Weights of a small GPT-style language model, trained from scratch on English Wikipedia.
Training: a variant of SOAP for these matrices, 240M tokens, 5131 steps.
Each number is 500 + 50 x the weight over its row's rms, rounded and kept within 0 to 999. Layers, rows and columns count from 0. Numbers have three digits each. The size before them is the row's rms in percent of the matrix's.

# layer 10 MLP down, 160x640, rms 0.248, rows 54-75, columns 384-511
101:437436491510468489496571478459552591447491445473506495600453459524479618485466570541514414492467506429512586440522496400430385501471484587542530555560484658535534495537497532530517547493521490402494526566606468472502466517457476491544431462452473470466423493399445459462494423539494511444509508505500559544463514426496515508559434598472585539483526526524430523527467514530472485558480
102:470505470511551500521446484497454493464493484630466557534468485621508528562433462549524525455460494495526461439505586559467497499429429480541454530520517485524521533500421497568538501463391474551498489468523390449531522549457427553511451496524496572459563491532544547525581475414493532570529622469555559525530468566542548444477528554541489468543559506557508437517474514485389534463482
097:475518486528462464545440423420553530523550508629513424405480480611473544467504538522527505480544409414544489417417585490526536458510514445499509493441476482531486556454473422484536421450544401445511439465533595488519506551555526523459471501551517533418452515450562502498401486603523489531505523546457465579389418451491540465551468569458436421475487452519428458527556535440436521467504
101:524471442521473530614501417514570520525451483555514531475484490440463493443512512439465510536490460480523528507490629493447476556559533502473584535588581443475423472525429566513489474447521494489474541605506501497546518506509609525553483628562537381487503477514444453518382517516553449521654482456531480490408501449509605360437514519531520462446500511429558531483424474529538520524423
098:573498490536488561547576469557551534514476433471504526506476564525488534458475463459458412468483530505468481506526555491446459418511567500488433506512550465405532546457441493431497561523560514600562480534536429577472487468554556537547467484472466491440397479474556554515514511550513379554509452553518512450499543423460445510472596426428565497540506441472440571512509401593506500556558
104:552490555378461514486605439533448508468559420456532445536536536435492527434451558507488544468478582521511519433465534525563456520558564544536556509458380444516451452462521401517514425439452458628514561537488520544496494480429539469556494430491501608591423498521464459483454502561469498561545556499527483520583544496521491544518501495540509566517485494446562455528499463486560432568558
100:518490503437502445421519348470393527482401576505457434485496539459489555525516551542445492484504481469483533374560500436491543482432516483369515548529363539599479383473502572510476399568404489423564519525513535517470394557502440498546479499485458459455434489569457492498531492503420539488489565521478500362438514520492476524536520467567514557592484571485488409487464529572578440518429
100:473497517479527500477457451495454445488410425504505464588440470453523559475505556546512585525453505545484514467611509548523522532468563385429454464579524510469477504526497560400544496509600561536469606514494453553631506522535467489484494515585483536548571509494434512453510485492433441414501464503538502417564534513425413469518499492507526564561370484469485437547410477487485448495466
099:471535464466537497428517559488530523472618543462479510481437466576554541465440408498441503491411547393540435549445494495351503440488492496499529431436462531480543555506574416442520578462456474377484474469522536559503480498445485474431478470473512448509494476405464574513523424383507523493502488568418462650471424573530491550470492599531554547553436450461533514497547478545553482545456
106:446639457499545440450491524460413533537463582470532503540512463540568539506485564464570502475530545350538540444482533562556508486463502456518477443450455435455484517575464456508546495484552446550458464516431553460511574559477528520441573558656470520518406499544463450483544479487487631475466545446472429455548496530498437495450484482474632450480477530481406506524489444472405441500449
103:450480559519468534512546461451522473436426507543455497505512576461611521559534494478477533481508566526516573552479502551568490505472510459435427576479629482478419480464534594603527492422703490492473508575414494537434561449532415504539509468481493522457445496474561457471450593347514587573532548512420449612527384485530520532500487498507510449535518494451440471462468555536521455476521
095:468529530508498583412550499475442475566498479471520635540433494521522631556477567460450516444509567558554486424553459519540462478464472500564494430534497579443594462435485467517614538487349525531502505596497464536521523438480553477484567563563602512511501545460446510569509450482471492569466474539585543458545505506460451488534488480536495592450444491484470490489466540535579678433484
099:523513402624622579558471560509536527444436425478582538517462531523471571545471517527463574467586496499526515558503481432557565487520481426513599549524557559572420558503507471531474535559453402504542448502486556546493586482509429454512517389520474499408452533495558512624508502487528547468464586463570505543464479536620568552530470497535487429581604471563554508579502389514455540481429
098:473508452479506576428437515476471547505467545536528506479490577523495545409560499482488410471513453444550504481526488440599552589542481495478535533414501527563437452481510541478604475491415476412599477477513527488475497521528498565547582588565518494511561609547566537494510513501548498556527498494406511538553507546342534484461553417508509485574558521525478510508489561487481591458491
097:529457529510467545492456491506473495538568438488552490501485535506587519541365502552488443572469481436440485468476446479461548603459573464563471540505505543536425542532458505427552610458581551448498532528568496447597516517514539546420390520487547492534469459481507562523438415534496531506469518410476497504502598426502519396494496536482548535423519444486484485504481453445483391534461
096:478515440454538464593308476499571490484427505376468507474545509522499583499479500457577529469472496510542495517407524530582555539506500660508523461550536420504551497625468371564526428463575501496622487556550544467545496468435484432567476503522483554555595482574500429514440430489503421483532490435478495413537522455439401475510537404533489496388452538546536501494617493533520546512477
102:463502506567478475550520544530442456578448432527522494505514478547544580398528660527524545485430485479554530533413419448492502531550478555539376556512475434518481529423524440476444498383527465458528497479428492522422540424528558433456537443446580480460475457439468562475462542438511432572514495486550496616515506447497570536499489570503562503435519416449442512536457513428460487548446
093:533493530519506517433565460473507428557597522406498485453552562523513524589537583459551565541515471433488526355472531361554528572432459497462555436534493503432476458514439527494461509501587466579534499481485600520490430437536495534480449543440479559430464537495480581487472459535443539505482562596504499590523474517408524549426483488502489502520487516509520455560432438480505382562605
103:483490557421480520488482535479543536484489464439478469416478513456549453468472582558458504507467482493580424517541522486459496482437537546501405465443531435471517441526493491436523467463495512478451482525456536508504471511501476500497527565474457503490464547457474474575423539522530487540532589410490510460504478676570656513528556509504451583544508495450500500415462557507553519452393
103:677498564512457411606466508533438501519471474490485518405594428418491518546465539387516478458440473491527496476456403449531458472609404614514669542551535593442471537430471503484482510463512522452543431510567544473454423534471516504401526537566530482453511449444509444574480512588544446481528508410532460472482527432482422554490515536552503475480466506526453468536507595438552511508429
100:480452430461479431525464371432607475541502507431435538405444464509400487464421491528506484377599558513433503505525484500483516351454579495504465405475449466393509533489527420540457529528475515585513471551496438511503462507456471438517437502460487448482458427556534478429505521511522471497529530537493490462469456450466494503511519487480537516527528456514544552504368505487474510485482
094:406456485588502547481578467460576543573494531406486490487457446464420504563522554508489445474427540480624524534540482524474527500443547558563476518526466593547517550573424521475485527541539520486452507471551472550553617503553454507425525513562555509452515445539486469558493465577458520524455455429542476479546508543506568583473483615518575472472397469506487426524511555565475444520440